Each number is 500 + 40 x the weight over its row's rms, rounded and kept within 0 to 999. Layers, rows and columns count from 0. Numbers have three digits each. The size before them is the row's rms in percent of the matrix's.

# down: layer 2 MLP down (transposed), 1024x384, rms 0.0497, rows 661-706, columns 192-287
# gate: layer 2 MLP gate, 1024x384, rms 0.0377, rows 662-707, columns 192-287
# up: layer 2 MLP up, 1024x384, rms 0.0377, rows 662-707, columns 192-287
down661 098:540443485604469524484478431490423474476434474440539501452490539518500480529523557466535467444508493504496584528545552510448533441523450416495518513535521493506579539474482496488525358537520544502435448511479509556476566432541446531499538514446379517582526503529499534528470528560553511538
gate662 099:523529540451524541526498519512470472526501542527502477583478529536475436470538499518502500428506478532511499481491488474518480583470469523532493493527499468454494467496625466485503507552434464510497494436565525478529516503442522493542580546485537526503442444481478452518473521471451489505
up662 103:467469503471481485543522470481424470521516523434466495484511483464469473484525507441510572504555533484550459535523533514559467546535474544583491472509433466469489527419443539510428519550485499455514497452510530495476446607503465492472499519433520438473479559443462514593470519523533476533
down662 100:588589513533469473499478487480455558488426567536484540557548449488488480553490438493538514523492519568461497516492452471483500463533602504512462546441463477513530511503473489449519535451531541476458438536525564494506513551534509526532563467548521523467457540494441455520419500521472533545
gate663 101:488566484482503509431543512460381589486528511488530615519516432478449475497517513450518539507511515544479507478535519470432507450489549448521493514458489544495510537456521516488420436470515524514536494496454471484500477567502459509489547520526486506441485503503461499486477493526525551533
up663 097:563498425475509485515527473570470546503493489458470511489528591530438498453520502534501508542544457492538539410463521504514464406576505485471454523500517564575460513465484493551447507452542514520513485526431519490494497416510453531522516491554500505467454408455485502508514514480477465455
down663 095:510536517508548517424467425421480547480464487499429494466539504424471489503492560471475521555536508501537496451479536480505498419524470540517582528482470483454513538548560442503491524459514453532507500470501471461519502586481555427525495478424468519472477573509440438471513521537480447613
gate664 099:489546499504445472514525540551432494484499514514460532463510474451582505510452417516562485535494458514487479570576510506592459547507521516542511496556581545451488469546505547522502501541525392463479491519520535541378464456564550502495562524532535472468503527507496517443505530520480540452
up664 098:470478454460460524545478443504548515471491502538509562443501526549503501537469511501487454547491486485454495468570493642542553584476483543463499485571506476537496523538546453534541457534502433493572575472516541508454475555501507464515562552464520522547477552480532584537513533523478501462
down664 097:497493510519467510446441451502487510469578451492409522482408452450480562516494535475511503447448524530499495507527462470539559628441552507463512526497501468473486478495453470559511612548569522532519531530502421471496503474534563469472480596489559435456501500528474495480548528443446516457
gate665 098:535526476537489502490498460468547496413564548486471550450479533449567536499491544580511491562510469572447502586551508480548516448530480456471508546534449468491480564484591456499466481522413454577490483463554495417497479507560512465487502471530513475572470549448496496429435531504464504459
up665 104:494470425395474560473511521465485397521524491494494490523465446469518508504491522514551446484544483469485538494431422515504467498436555568398508429487512551606501554488533453466529500491516478492485436533463552510543441544519505500570540570504509493502484424498523477454607525418508434440
down665 099:481507493516512557444511444471523436475539481518555515589436488520551537458548502464540462537506505537498448497501522502531444507507504496489520439559572460514504525520580480514587471514446506516504496540446533484465532525557527498540545492532485508545483486537490495526569516550501546472
gate666 092:480514508535527495488492406489515496508543408486452430561484484575484518535507492562552482482538470545519486450528517456455485445471485514509452491504479537558470504528519506515524488544554444470555621510514516481430607603449463487508562469544502538536529528454410474467494487540442533537
up666 098:496502509444418444519446540511458455524550459529515465522482509513501496401491505479527518557535487508548536474527498486540477463481475508500497458520442442457519502548584410483468558504419531486491494534480471506496579482528505501460469535462462478392516520533530501469461434509525521547
down666 096:454517545477487460455492530496457486493471428553468543454442477486525516538561479438560494528486462511470526505401497534504478417465498488497540439578499495531498483485591514517496558509446526512492469533494484450497540500502477436492496546501545514531471530536469472502507495500509512535
gate667 100:460519463477480568538568481553440465539468446553472449503553500541533499541486498574546506513464416506606534539557447460444543589493562471505505491441535551464500484493485519501518530484493562549485490541486498552506542446513528486512509432441496556453475476504502531533427477509477516517
up667 103:507481563541483466580514547472547495459492568470536525530490466411448499488560509513481573546442504542514526402488477508489459545516490511456565478590479535531509448487554513427441552556518484465477405549510498523474474557526605486461511511560427481548431506485457514487488441434506465545
down667 100:488446542499435494545516508556550512545485476466423470610504573464558519529596564501507560434441457569597519498564447491450507527524527512441505476513499499466533487594437527466501497505573490556536527501557507492521527528537481541466453502454463486521515471499490518432457497569527463542
gate668 100:497454489415447499483592523450559456500494558442463405519538500490448496494477502520526543519474504471455582469422476400497491444467519524480524473489487468458543459461493490516533509457457520521431430529495480522491542510463454490524523495458579436451492471501470517584486484481511553519
up668 098:540567496417528542505488492465436443485533481538522490504582480585451518445559542446493481582517480511494467502516561553471548546558598478443491491560504509451517482590476477536504515547526541489500459440490531528512475503565490578484479486484498594504428499420481464466597512474475517513
down668 099:482471502493479503489551409481589472457417499504527503444496498552463507558528488561585539512484517461500516484494472477458448454438481527523520492480502537477487476553478483476506483472505485574473552491451515482470575459447578488532472460487532470457435445510557515535545564587499524534
gate669 105:570584562430488498445576526493480514488470467512563549518534474504489448497525475494525427507598553589512495449499504490483545516571471502453510474522540497449520471464497482501547480441526466461488489446493495531511563437477521484456450598501432482526512418492532476508499542422504438503
up669 104:446536452471523495521571469420484454477580585512477538509441523513536425498493517534495483524496502428410460463485454518480509524507512530477516451512507495536481485467454461587481501478487512454471507587432480504539543587525461498515592487486506513545533498539467531568502453547437511555
down669 106:527556512524480565497468506490493515499545528522494475503476532496562430553537531526616388445435477448529475495490458448513584501464446535458498528499493542491496537458447523483533527476557466414533548548449474494505483498475510519414444576531493501540474523495562473526389452469405490515
gate670 102:597498579581466486483482499528514475526486534491437515490453464401539466469509538563491523485455418500568435489485496555480474519548567539466543429559458531535502525542537521557481462513434535487500477512545415548541517547451443503534503475512514500418542472552487491493490495429532577463
up670 099:503564530511521484504528582514472403442568529513532469426436481511553569574535501476487589490563488518517571485475465537535432540433500499470516446450568492468496480456597483498495475512546536472429464498423533536451508450485520451563441515559516601541464457458520440567502477459473531496
down670 099:391551500507473463503527471509494583477374432499526443519542523497515531444459569503487494479568437512466553491554523482477484505474459525515462515436556471611497496492511549555480539434568470467524557508475477506472510478499482508477475496517538418492505464518531542528491521515536453546
gate671 104:487497493430412495470520498516501472545519506483535454522453518477515421515522465513459461511506488533518533464504496569530494549536436531585495519444411483493484543480461477513436503510547572523480558533481514495513492537434486475460469474507501501496489489524534522472527520444488494459
up671 101:461447498512461465522534503458512479523540464473417495453491470529476548524397428457461490579549481486575463500524525473472465549536497507503475542447476451427513495467508450511524473541447429480460488474545455435515438531470508517429487488475531519402456512500472568512606539505427483423
down671 098:571486534534544418552507514540504595528512487529477482465543521542516475536501466506466505554487443498467483454487577445432486508483519512519482568423488497480470564475550541502496465444516565565517528515497537488507487622505532501529472454541494453548577447504436486498476465574526467535
gate672 097:504528463480520481591431530473495385503518545496521441493586575488450520550513485522533504431477470587480472460541411473529534441561454515500487559486524454500535496554541523510575434576576552546477538536509496535464510530505443515475545491481526534517531501549519472495478481524417509574
up672 099:454514541458442428524409512481517546485437586493527482516483449452542408542401512553485558576495498478478508456450519496483476442451480480491523577529403456480503438505479437498507495384464440520544507456461510481596488512467525487468523503536504539503510443498448441515496539450512542409
down672 099:568432503527514487552528515538420574515407500480542540515518462583528517487526479508511531497466483508493487494548551478533512583549562484517421471432493534497495498438518519486510533465476492500349486481525615484577517534459481456525435489500478485428518439452502544485551514458502429541
gate673 100:453588461472370569482470478502572554530506517519476499549552490508455519507554483468574483461497539538518445506468495442526488513499497479479539485475467483522533514447504497520501487487560522506553480545545485446532525532542497519538489494485466548493523422423532508558490535492506497492
up673 101:540540476508550494441537450488446478484482503449465524507456468473490537460500466558580515484473563596506523576435496405553467516520529488459506521489461461503524523463470504512473469580465495532494502432577451584474453447534540501420529418472478507550570446511555447464499502466507531499
down673 103:438533495412486443459482498575513470498468512499473452568444532488526505505520471508526519429470512442520526520507457468453508545496460483468486549522444476516516468541433465509483486478480484513452575526595428498485549510521508487512459379444484484478564549524468440488505529534560477552
gate674 103:444514516443438610495490512567501533468537511484473418520492490496519507471522423486450561505473496493536478507488504550499492495548475573399500571485469478504479489434470466477485435564529467497475542536490532493481429469489479503555488563457484530513491488514446499511439497502460476511
up674 100:492527420406501553406446483508527525522547480458537471501475544489478441520516420574506579442437528444515515504495536555511498479555526428516522479485402470547525510514473532501483457560546518535458474502466520468503493455440488474483495514492494479527410541455554489511515478513444616579
down674 098:489465482502428511468456491465525537517488485511460444488579450499483528528438488555537501467543526516435523529470529521467464473527563553527548430491441485493521455562497459481458522456405515492515530554475509584466472480501463506527508483478478483428438529501581476535513495529529493513
gate675 101:504505580521481566448514414458517531502493536539602513459469549491446473497506475524545545466534482455474464459496465559463531456452377452499463514618497467461444515585503525572503486436534497482519490496487469477485514497479480439551506482480509488518522484498481532482490497570505571537
up675 105:455492530501503519597572495446476494510463561498524500562470479551532511489493509513540576439544482440513574445512528537489472501503535518418490499499526589505576511474548412474544502495486509533544455504488543475544551446543518530458490512492487508437450405487413562502510444534503406530
down675 104:449511466508579536493490481505520538455488527486519504520494540533502493531495491506609478459503493556507491550471498526552522490462497473474503481557468475488588497468459459521475544457537517403531507438488457477458530492516467503482470549503483489474493578447442555487505500479597464599
gate676 102:484532470457532479537512525494496493505538502494574462484493481500446586525473553500420508507558459436476442539484517581542547473528480473511496535468488509509537441532504577480560431534512519417493443472501429457533546471516477442454456581465560498449484519509484507452541460555463529466
up676 103:532514527509520462538459535532479459518466476567508450486497471529529444518521479505382493537565623459510477463525482421447461491523533563588484490579490488473521487464440532415515557514540533521473483461500563563569464496499474484492415570417580501428541548499568517508526517495518534512
down676 104:591482440534502496547512526523507515524547515496494516496537472479525538459549529478504493469559576474443536494481495490442512570470538501561503464559466515462557539463491520439445541407496488531499486557496469574595490507515471458471487427486450502505601451499599440559512571532476570536
gate677 103:531506475580428512494510511498397374510496526504502520539578484459470493563526487523519447536534567578494464467476572552455451483512476561514471484553436457532434529477527469479475529532478533464465566448526504469539449455442529518545491515463430495491516521423466494575530528511502481612
up677 101:504542507508542527482499493512473520458461453504464444506488486500573540408527502511518488475534493476486444548487532444482493499489631562483484534534483453509529432514574454460516436499486549573428513545564503514442521546473483503513509507495516531508436574522506530538536425459562454523
down677 096:465492419431474513459543527535484478448556497498479498492521504492505524489571504466543463487485489483486532531478574477536556474451430480533488505554497515474438505514503527463446476481520517497456536501488466487505488432489465472528499480472520539594573395500528461477486489520472476488
gate678 098:460467511467512497480474516458488480493525493472491543525570507499443540467525470518494549552506506453503551500482550543495514504474541485484460547482496531501442463548542549481420498480570514511495520436506546461425441463473423442432506474562526457497472464555492579461471554488550595506
up678 100:529424540479532517574520550464550501494475447569481531426502506519468515478521471531494427562463502545504428515560512539462544501413463512533484480501563476459523442506473465402512439541507579400489538430504523558464528468530518544504480455522487407492507536457424500485485479564489489496
down678 103:532511482484474527504488508466532470467518484545422430551503461576533481480475411467473514507527473504510453476484478517500489486460454614524534487466521563482551466456541465471538443533483444476488474509516516509540490526468500465452487537554519523476488524529493431489506461469447581517
gate679 100:476472448467537581524413490438527435529447539524486484488505485501483475431508471543548495456520444566422465424505467546490533542501536450495482481470548503531460471413436451435479548573490477593524556504467497559499455495469502545520454450499491433521516483512417410585578502503554501487
up679 102:493516465513427476571492408537437536526508544434441397570512444490466438477509531513535508503487524465482489433495420552502526474521524534559484500477522468538515562492561502539478554482552516474459493482445530548555494477455466515590544499496500448493547468493440515504529519546568515486
down679 105:463498540562496521513553544506434510443465533434510517491491493578465557520431534527443521477473462486478455470517533525506555539540486494507468543495490480478511515420495512501485466487468469509529457512523446521498511546538432454478535545545480486530555572489491478524472422561576484487
gate680 097:530467523469493472449483466431540472487516493473477509566533559440512521521564528503508476503503485513534489453511500495426444464553501433529500523519513528519545481475535463423458477516520533478490529445513460484533519445517566507487532507471480453560470442472473553465503449494483485458
up680 101:472562451517404428490499583484464486480537524460568515500523518532509447487439462506472478562510568461539537534536434512503524535460525533494402462560432475435443539495447469582448490549529468539475549485528469539442493501486456520511458427437451462540510516578543472521369525554534500511
down680 099:504474487463541513405507485487548474535493500437514449511527569545495434502528562509487460487524500465517575532524460497503420553542476530489470475525448481447472497563581487511460494529483461433516490536562474459459552506465551468547472447457478471509504481530479544475465508585532488512
gate681 100:502510497491536511519515492557399445473448544457531573494495499557514526475457560514509500427533478499547458546484532444581492456481530554480471482507504472528462476503556475475523552490510511477489470503487498614507478490477556471543535445574477520515474515529502516538544506473447534509
up681 099:526531510594383514453478478486507547561480507470523506535495537452492466538583504557524447530494500524464551487455450573470535526475555608402486472511586569478521488445528521450521496516510476451483571544545431482406479536518465566481506497453490480512504438469513488539451515545463488541
down681 101:514481551497507462450546472553519513598489499374542563490486508515446457580560465433513474542472484567460471549491503490510493453461500556499538481502538546405466429500510630455516492527571465533528514519519511572450542508476450498460445502565467571580526440546466581487548459523496537518
gate682 095:562491480468556436466494542517546513505568542437496465531504459491468493448464478486563481461445453441526584395465502487455543537459548468523485487444488505506592506508494459484476411565503527524573564535504459416542481484477452466519535546480505475495450461459530446570508531514521537469
up682 095:487479486506509526417465492467570561502512576523473488527517474488529576466475533535466561488495506503537508461487552551471474414465499493469470576522555504499589498526492384517488507550452492513512436471516507459576481506562462543503507523485513418483439461437462487501534491537520510443
down682 096:559509505541504429473534490485456484487500473454556598530544470507467456547467490574534528500514513542566472436472471515540472531544571513582499442474457543452499443495541513468555478523547502409446398505531511445446476509554551504455576523512534526485477557488500584535556506484514543453
gate683 106:487484546529469466495477543496514441491520500485521499541497493490534533462524475461482533512454484500489522454517522494484405578508459544498483580513439573502560516425494505503506462505461543492505569450593481480500459480444561463519507508492529534502432493428527515507435449522416504501
up683 105:489526484520552520480452519470469524472479509511466551533504484538472447509536433501487467431490465492555491572514534473431475513551520529491570596526487576471602427534564546508547519462514467481406543538419549500510438531453529508546457441530469590508474529495546430528540511506493567559
down683 105:472578522558428470462479525498499521464484498449535584515471490503549455465502568503539540539552538489510472515498518550517535536474373496457448470523484482502493528516460520455531509481479450473516424521471541529505491510543524475459525506492437479495513521527490501504506500474578569439
gate684 099:488478463538528461466497505433534454458524508426432539510531502596457520533454470529525446509448463488443509538542476476458503476445488483513467541523528502489516460503526559551476482465502520558524577498474590456521478565535516492510520472517438472493519527512529582502508481527507448473
up684 098:492462540527478502468524511476541501503490456484519546505528484574437493519521496486479597501503532528549475486427415566572493521574471512429574497493511488558557464509494547461508523528497413488485544502548476501567466478515437400559492439453538532523436494559472510550573462501538516564
down684 099:427468458518447532567463442537505555484509447478504510463454626507489442545470496501447534535534545499531518536488417533530436461547561463497479495548506535518476544550587494489558497524516459495524459564545537435582488501509423515546522471524441492534491465461501416516495512544522542523
gate685 103:527514450464464472533459436465485529569491453559518505506492529531465489480515513474515521533460483428538445492472508525480588533507504545370429514554535465439502555501518551573532453571506511542479499528541534459523513493530533491470451485476516540474535519573486529526519469440412503407
up685 105:538527513465490523557539556556570463517507499461506489495559539524482538445533441449448491482541479406539472477589423570536540500532502572522511511510488552506568520477487451491507486480513403504510528446451513503468487568447478582504443437493507480520546469484548363554490522452518506484
down685 097:526550388546505469464559487524505601510484457565468464514519474465513475514535543470471478519491490470465505507508461525505573458486508482552568499360557489478549534473496523517485500479472464481489521548468522503458495452454450476463477465487501526488490575510496464603496560562505509494
gate686 101:509399487470514536453504510421590473499519408528474485458495491518500544548489460503522441487443513509518475404556491499504431594544554530528497477481562480473479451483489572496509465479470491447528547444452499480516511503532506462536511486452469452431466503436460540528507515521493526461
up686 097:522535502535551504429455440483558529429437471526501494494447506517514497521492507501486478479543431476468468486497506496555489540511489545485438549604504595508470588483522477520465454486485457564519570482525481523464517524443500454495507433459450447545495499488488549451491447475419486512
down686 098:534416485442544433511547418478546550627521458434443540497544522534505468489565473474509505561450521529486421450592458476462508576552525498491483522480533412486539449503509495556457499452488544529546539553486488445555486434428437520487518556454572467485473484515522469541552576491489488491
gate687 097:466472526537463506467467417480594515491495556618470396536482454469432558558501513499506544488530523560448484494437620486494532522527494463449506523515472459407577455450559494511468547474504540492543493529555524541473512580486513421519480461486454550487509472550452517612534503485529500558
up687 100:579525529498520440532505458512489537517573584459589531525523428488501590432461482483486541518450508554518495454429417514521513516476504500520442548428562491465515483553447534571486524527435504515528508473564460536528510541516528482474513499559506528475475460507524531547543485468419471458
down687 100:515527481467492534462529523449547510479501428481493449529502484490480494472576497536508464494464468471519498544565497512488490496520480547561486414445512492586492570481469365460493528450432499592516488506474495476527494533549447552536423506546558427568511470462509519401474547476432552504
gate688 102:516447438548502491533421571502511477514475538483491533489490448529485484464503461513540525478438560499490465500506539473474609507504558506487534510540530538480508440565471510499501549571512548517534504475474538424533457534468480537441507506442524438501477560540515542499511475541581563494
up688 097:454536445404539467474485480492530509510516484477514554496533449521537483500502465459500460549459443489521504521488499487464472504476508445511474561493459451496574412518440525543426467464438524568503510584534515494532471449561495577491453479550500487460554530479449565525572497445557512496
down688 102:511520552454490481510497472573566498479521502553534540450494482483497526450574515504509427524481505547458543541462464519388479519571412397464511382433526477458486501502496387475409502553530583503474512504512459541471501421542451488577508431526471474464528535508536550448485511467507473528
gate689 105:498493531542579477500519462522468495518570481490491470508457460586487616523515444514504451481509436468545512499548529569557438468513551520459555528481568522486511510507459463492531524503535462496528486536501532465551496553538545536487504493543482516510445488521500482510524458581460551471
up689 100:494491479521508535494491423490531504455542460473462540555485539516438483491486467529528594455549537466450432483543416481481452566532456551499596524511543448470453443525538443494522410499492506523483584493488549513589521443470528561533576550557499446483502515562485561479492491536507407471
down689 102:513496514448556489479490532516474502489488509479470509504500500498476424519478506487490507483510577535475487494513488471549496513465464512560507521554471500535421523464570448572471549521477482443467568443484479498531502433504501535542467473478433498427549501521448520547527551461517459497
gate690 101:519499476414554528464490564482519494504460474460469455462476525522491484578478471489531586468496451531514486502503470537438514523476535487555507419564414481475527533535518441509455470471547501486461464495521457479455504478599520512535447495454551476527532506521395452508514492452499525466
up690 097:543450594451529566479437492518451513510471512454476581502477516498525511508500460524457520549478527481489484484595478467506600522477497540465490495494575489481488517438533487583566475537477554488493513434536516546475418481495538549594441495538503473581460509495464548481509534548498529515
down690 102:505501491498487558449496478503556535560533507450458520438540517478607519538523546514455529426518475452549526488512563486498510486459518427600554548549486473515499458492495508478511491550502535509495483473479521520510495420493502480505526387457510435520558523443441410592509524482514513496
gate691 105:423481507485507497399463552493511514520485481463543497430482451461520527509554483439498547461514442455538493492448440574396499391471552490528530488530473494504497519488433461529524538499581547525524515550501473502429528572512502542569489536515455521525489448575498490509472458515437496543
up691 105:399496502499501470422491457498462462483470488544568523463507465512522555432501524513530520527448603512544522459451491463475484578412537517389542468540503534522496497560543451532580593513557512422479443455448474507512538517508487519488507514507453499536512549464458524547420510544563579548
down691 105:486475451532419519537474534506528511463411459569496463552517504412503531486445522461530437547448536527506496561418487483514499562495470502507501499510521517538554506529537460532542546491506447459521595481485466565485517475520578498562550521483498494491515546505478520504473529466522447452
gate692 105:445529510442458523468468477491548460528541535511384494532525491434535495543447582507487518469507515454509547506468412459507501527524546484535553431486502454515549573521463505502515548508498459479485487480541520457485488512431415525484468445470531451409490535486491516503512491569567456520
up692 104:424503444498546536567524531561513469440489462466494505518456475463466481465465514431488533528520551493468509392466533472427537490470501501524510492457447516489539489481466539450511444526476454432459497508458508504494458505502516484534464465484488467530521534545439457445448523496504507439
down692 102:522532515478520447471554470496488502515455547562541479468440472399482453510559498490556441523488515455477475526499537484548485493471457536549480547481540525505582493471493531428557495492504539520511516469570562549502474608493558483507495533485572407517585444537493530411511546501468483463
gate693 103:561544403556476504552500526509514434525432464447515543520504547478499503461501483593461523481459512537508477434532515492498481418589439437489462560492462500550530487474511607470513490519492441478501551486459501488421528538500469477483470547515497492523468476497568551549531488470512487438
up693 099:509541462527476590526465488497489565545510513513583554486573424558511505450477496604529417500501533527428543549512515531415502444501469480475502428472465540473510521452426496570458496501502511487490479510501434475447507581543494423450511544502575443518481491538533564508520477479531487453
down693 100:503549459549469525486470479583538501536440520550528462440569491547447440464435556478499511475502564537481554495524491492469571502477472417512523519491437523527466590491484512555505510453520508495492434476529465532532512536449421447524513499505456429526564495421494550531554501419457504425
gate694 091:466539505501560471480553464456505479481508556528496497485561501483538480540614506497531521472495552430481499489534462498471535568535487511489503528530530461439578437496460487491546487577460591518539485475495501494443494534494541521566400501464471493491558516461446449513460504551444575481
up694 097:540588453526424520490489438459437513424507535496454532536522471523443442469527647542477501513485462441501548493558431427480520506514447529545484472500539540509540480540439514485468558455531476512493559457527561481472560520544529501519458519480504471492542548515537459450505496502526472527
down694 096:458523471464586511550483489561449523526477462498446489489487589468556533526620519509541477473491477500457507608491513516567509498468466477500435547476519504505486554477478503487490479560552525526438483463487495483514473471530561501529505539521502516453518468551534534512527429507480559525
gate695 100:458437486537521492533562515494441471527463441515486526530585498530474450489534558525506518529526514524501467452485432542497505456495589517533571523564522514504516599569534476533485512504437468446505470492447499494493470444503495495471511581518568483480490538472436521510506540429401557498
up695 101:517537516576495518580510552536577570532444478445528501498549472477534501492491435505510552520539440514499439495480507507482464520445573545519571504519539526483444541471496491525480557509509593578467493482491537508515492533431488558524482452425544462473501479447486549514499485518372485512
down695 099:475465458546493546472484520438486457553513590456482426554519514445490462562548482517571597466465522529423587453588539453516592475560477582527483567527489457524533496472528498508492507484492509444554567504492450490497506476548446520534477542537391503496494552493514563459482479467508518506
gate696 104:565477411474448528480509540517510497458475515561507521507481490475496479542554513480493448508510502498444472453464460480424493458469428507547491417457489494454508466548426384433481483509567561459536507404533524485522546474539560430539552538511544528470586488565472524533533472472488468470
up696 101:515456464547521438475475544559532398430471455548598573545474429504488461468467553504488515539527560534577447469554529558517549424553482459513555563471530465452471436492565493496469493538542445463461455541510518457434490542439508493520488501531492561476531475506529515442448504533455473486
down696 102:526568515511450468493485642532520538573516451594505527543495478464530486459513506500553512467529551578544488501481473499421501487484578481477551470461511521462548513499536455495455501518549458530446554519501531484449553504535495513468515474528506571434517448460511562438508516467452500491
gate697 100:401507433508483529543522446486499477496556554544565437519494470540594498500555503594519457543533581517530513578511457443470415544478534406492443465513561479536539474489522474521534491506448507502439497561583513427488532572463525486451530444493466495520467514518481437516500501551533532456
up697 098:456567462514502530493509503424459567529490434521548486553503550523466514460605467547460426540502493472508522426517566513489471479574512453520494506520521475498471459553551504507471532510516477503432440529547527475481485484553443572529524510536507532506568556495566551446468584581504502483
down697 099:446530475509522566459509461491480597481534537492473379496532565508518502517462515488495495540448557523466473566475503536471483506499535503520505457428524481537472553533547454471486567545520498463473553515562505469491406543467536561431495542395513513479425466510459497489445506473510525440
gate698 101:494572497427497563481520445487491485499508598529493518514479563453486504470530506481545572476516487444550542523449494573526509508524487456556519510504511520531437559538535488476504576595523540548543477491533478506516465529447475451484549483429504441480543474520423573447549478451515552495
up698 098:433536537542466493544521434488451445496471552450480518549527469508497512481534459530540492509439493433500443529497500539497554519544525518547584524468448454542487440451495589520416486544449558453544546501500459523550501432536516462451472445524536461498520488508457468465471455456491537468
down698 099:546497512465570480589482469572474434507427433452505524514493464429423513449478536511451556395531462514571573511526543423565506455509441495496522524470473528480547542459475511509497549475479508456459380545548516525529408531466516519473441509581514474537541510441474467566544505557501478481
gate699 102:473453524533503441519479525480512505505501443481521492524457477489507552531439545494513471510480555524548478551361488542517485448491522481576508488520486429501507525510564520449461555532485459431503510518502472490477490498498451505484435487557528474507551477528457508526506455534493474512
up699 103:431570557402480475533499492472459566510513412513480497508501425474435498552478490489460506473519566580515557479506539560485452507403444472441501571550472488493485521550475486514448448492511549457531437459464557493527503536537531511487544537460460527475462524519524510445489541443550445542
down699 104:492450498528489453526451531563580478508454485545552554517467509563510559530492462503528436514496501507493498506444552517516452464551458455521514505417489447545571553467552416547510527411451524543466453531542459489420493441530475524519491542514456480564458497514521500488500531471492520441
gate700 100:473469496496474465453520463474449496494586505547504555540579609537534434503560576542507469482548486469492532502436505558492503488482487452494510512486464455531490512524425459560471558484476500479451529462543494537545515503478491464529519507473517468512509537462496411454553501452422513476
up700 098:459490555430518501550518510582480476478491472417549447540515486509408476445499474509426510471497489448496436553512424478455484503519555546585462495476555485443476455453543486533502543520497478510449538587513478498496523448533560553489522529498522488501466533507538544520504555450512463492
down700 101:477506516536480480415480418489507466434485498486485539522496483511547569517445491463445504479519494528508480472500483552466469616476542527506465535548528484538467556538523458599449534457515516435429455575470530515475564466478478447505513526577533493521545547423493534516560506546480472529
gate701 103:494432479549394559514607484477520485522463494487439557529505462516480530446532465522514490540505515489443451546438491544522489477459475553517483406526518451457520561530553502425393424509474539444526532476455513444497504452505486496501479498522561502474495499465517562452477528520505524532
up701 099:587518529534502485528488521505499504527453489444515486502516416455499457493484465443427435509558490403524495586502440515473460467560505521515524409525520367469453441428540489432481460550491444479512462505482540522458508496458580487436557579496513448480540522518495453533540434456567574490
down701 102:510390464475515474525451616461509529519552420517451585523463455535511464513402489521543494488485485497563588489441543528516490541432480493564451479478484492503520482466458568460447496495503528530508429450494500491545544524465510462532536487563557479468422489504557566496461491516537538460
gate702 102:545477435500501515522494481544518489452443451439531480505474480521525503542545467516585445509560516479590443461523486522497447525529426478529532512495567526522553515482480486498508528555457545540526505506512532520519518502541432527536515581464471533563496469452514552577575549486504456550
up702 102:540498546498487500499523438473460530603527490549521479504518489490494516513508507572523467480535490531456434517475416506517471567513437495473509542441488561525531517555485474480459459400514433460437482527463570510495582571504538535499506534545510480519484549510509540449483521518477494518
down702 102:497488530458505482524376456472469496536470535543495562515449482485550488442512516466522555479542496454438496520457499486520450516475496476553476495451553550503514398535507488502494556535482528555524493501502419573545562488546461509501555529538540515567491511497498465494440534506514490550
gate703 104:485546509489496547470512472537513482510469506468508481492505527431487461464464498480493485469464400525463457536539484464594494574456480487559463447485482563538559480471472579550543512465535559492482462531555442471545500559478493504543453473554535510501515449461508498504484531529536531501
up703 098:470556476501476506537590582477482490459532499472470511476466436451538531590430546581499535499488495492458544472510530500503435583574441454408491498493461503520537542512484506505557474486495530537516511530496493472526534457505479553494503489467464490486545506480483535528529523488484525471
down703 101:447511445470479510430523538476421531496510496514575468427594499464474497512497473509509472496549526523484503457492485559425589499533460480517453484481504463492587398473517481441524499413485516561482498535548482572484521544525536490463455474562510442583472494517510486543496507533516421510
gate704 096:528525579483516506480514473521510493396458455452532472547474468442570463519470550489528506439503586502543465504466516556493547513446440482583447452497555483508449475535514478551446467439485462527502535387478531470494520502511444495501471565567486508485437502467463447511434560521485534505
up704 098:526493550474489490564433551473470470474536525493500534507501495432454481480463523522482542543520512444554494500511537513494484507520475457559422524471504468470514481495529517508514531452453520480489548531475507536527483444433512513460461445550470497458524471577495497522491484541473468426
down704 092:480549471500484526497513520509422502414448456527537518426478489529437581421548494522489510522443466448444466503456529529490542529591525529489476535466504449490549474542481547480512482557444486471512540499478477479537537575490502495481441483549534468522469522492518529472493479520414486507
gate705 103:539439460519546455468534531468455515449522473594531561440508554516539511550431448430433491473558435464540470501476472563465486426534488483572538494481516482420500424554507464477491417448527464467505456435562478479478510460491507506434420542518490467540503545504560545478475492481440479546
up705 099:511466451470391521548460546473525473528541592559571465516441509440454464501520491521478453520492481417569579525484484557518481505491550517470506527450436505451501493569475468518506509479502538438485459500483487562558490471471487539437533514486520479495461506494445445569539544515519475546
down705 100:455521464428520445528468526496499535506482529565526543563480502452532498565550469504484473449510478526566475495547512577433507408497571464526541514560526459514491502529548506460514509491530452465473436411566499460526474453527569481508449554463490461534497462431513552527501520539530444485
gate706 105:509493529512451557455438502453561455470511520557547485481479492463499535597430529504501523500509518466489530498523538523522519532475434448525519462455502475487462497501508477479507431528546544437461504415424479487425489471498488527455447422505536556565508474507555496534539438530559581444
up706 103:482466541548543429480528501543491559475519421479505424516494477471499498527429502498465470443530416519514452512523524485493548508497454570422481530570539488491550413495492521456536503573472485517484420473492467532557570535602478524516467487556504485466474475432517582509550529442451455557
down706 104:533461468498479447498553419403430457464542571461536549543449504457434432547442517514495465504479482458458456522455472512486544476515426481432461540543545567442541493502488422465486510474477544530586480547416444483495489455514463453512496472533509478541495428569497507484512456508491575539
gate707 096:406518508489548546396512439504513473431493537539500494566535465518526483484483478557416444463523531503478439566503494468580527510479525542539472490490508531491475494490497508509523476522429546511442523519478528449525516524439473489526539513512515488424425542533500444517467521438434443459
up707 099:499473433508417484535518489469438568441512499558573535532525515582511497414532513512478512565504484578474482449522562531496524465474529523462511549584565531495546489502510456467457454509510531495509541474479478462486453480372507495513426529486534415413530528529499513497579573471492423521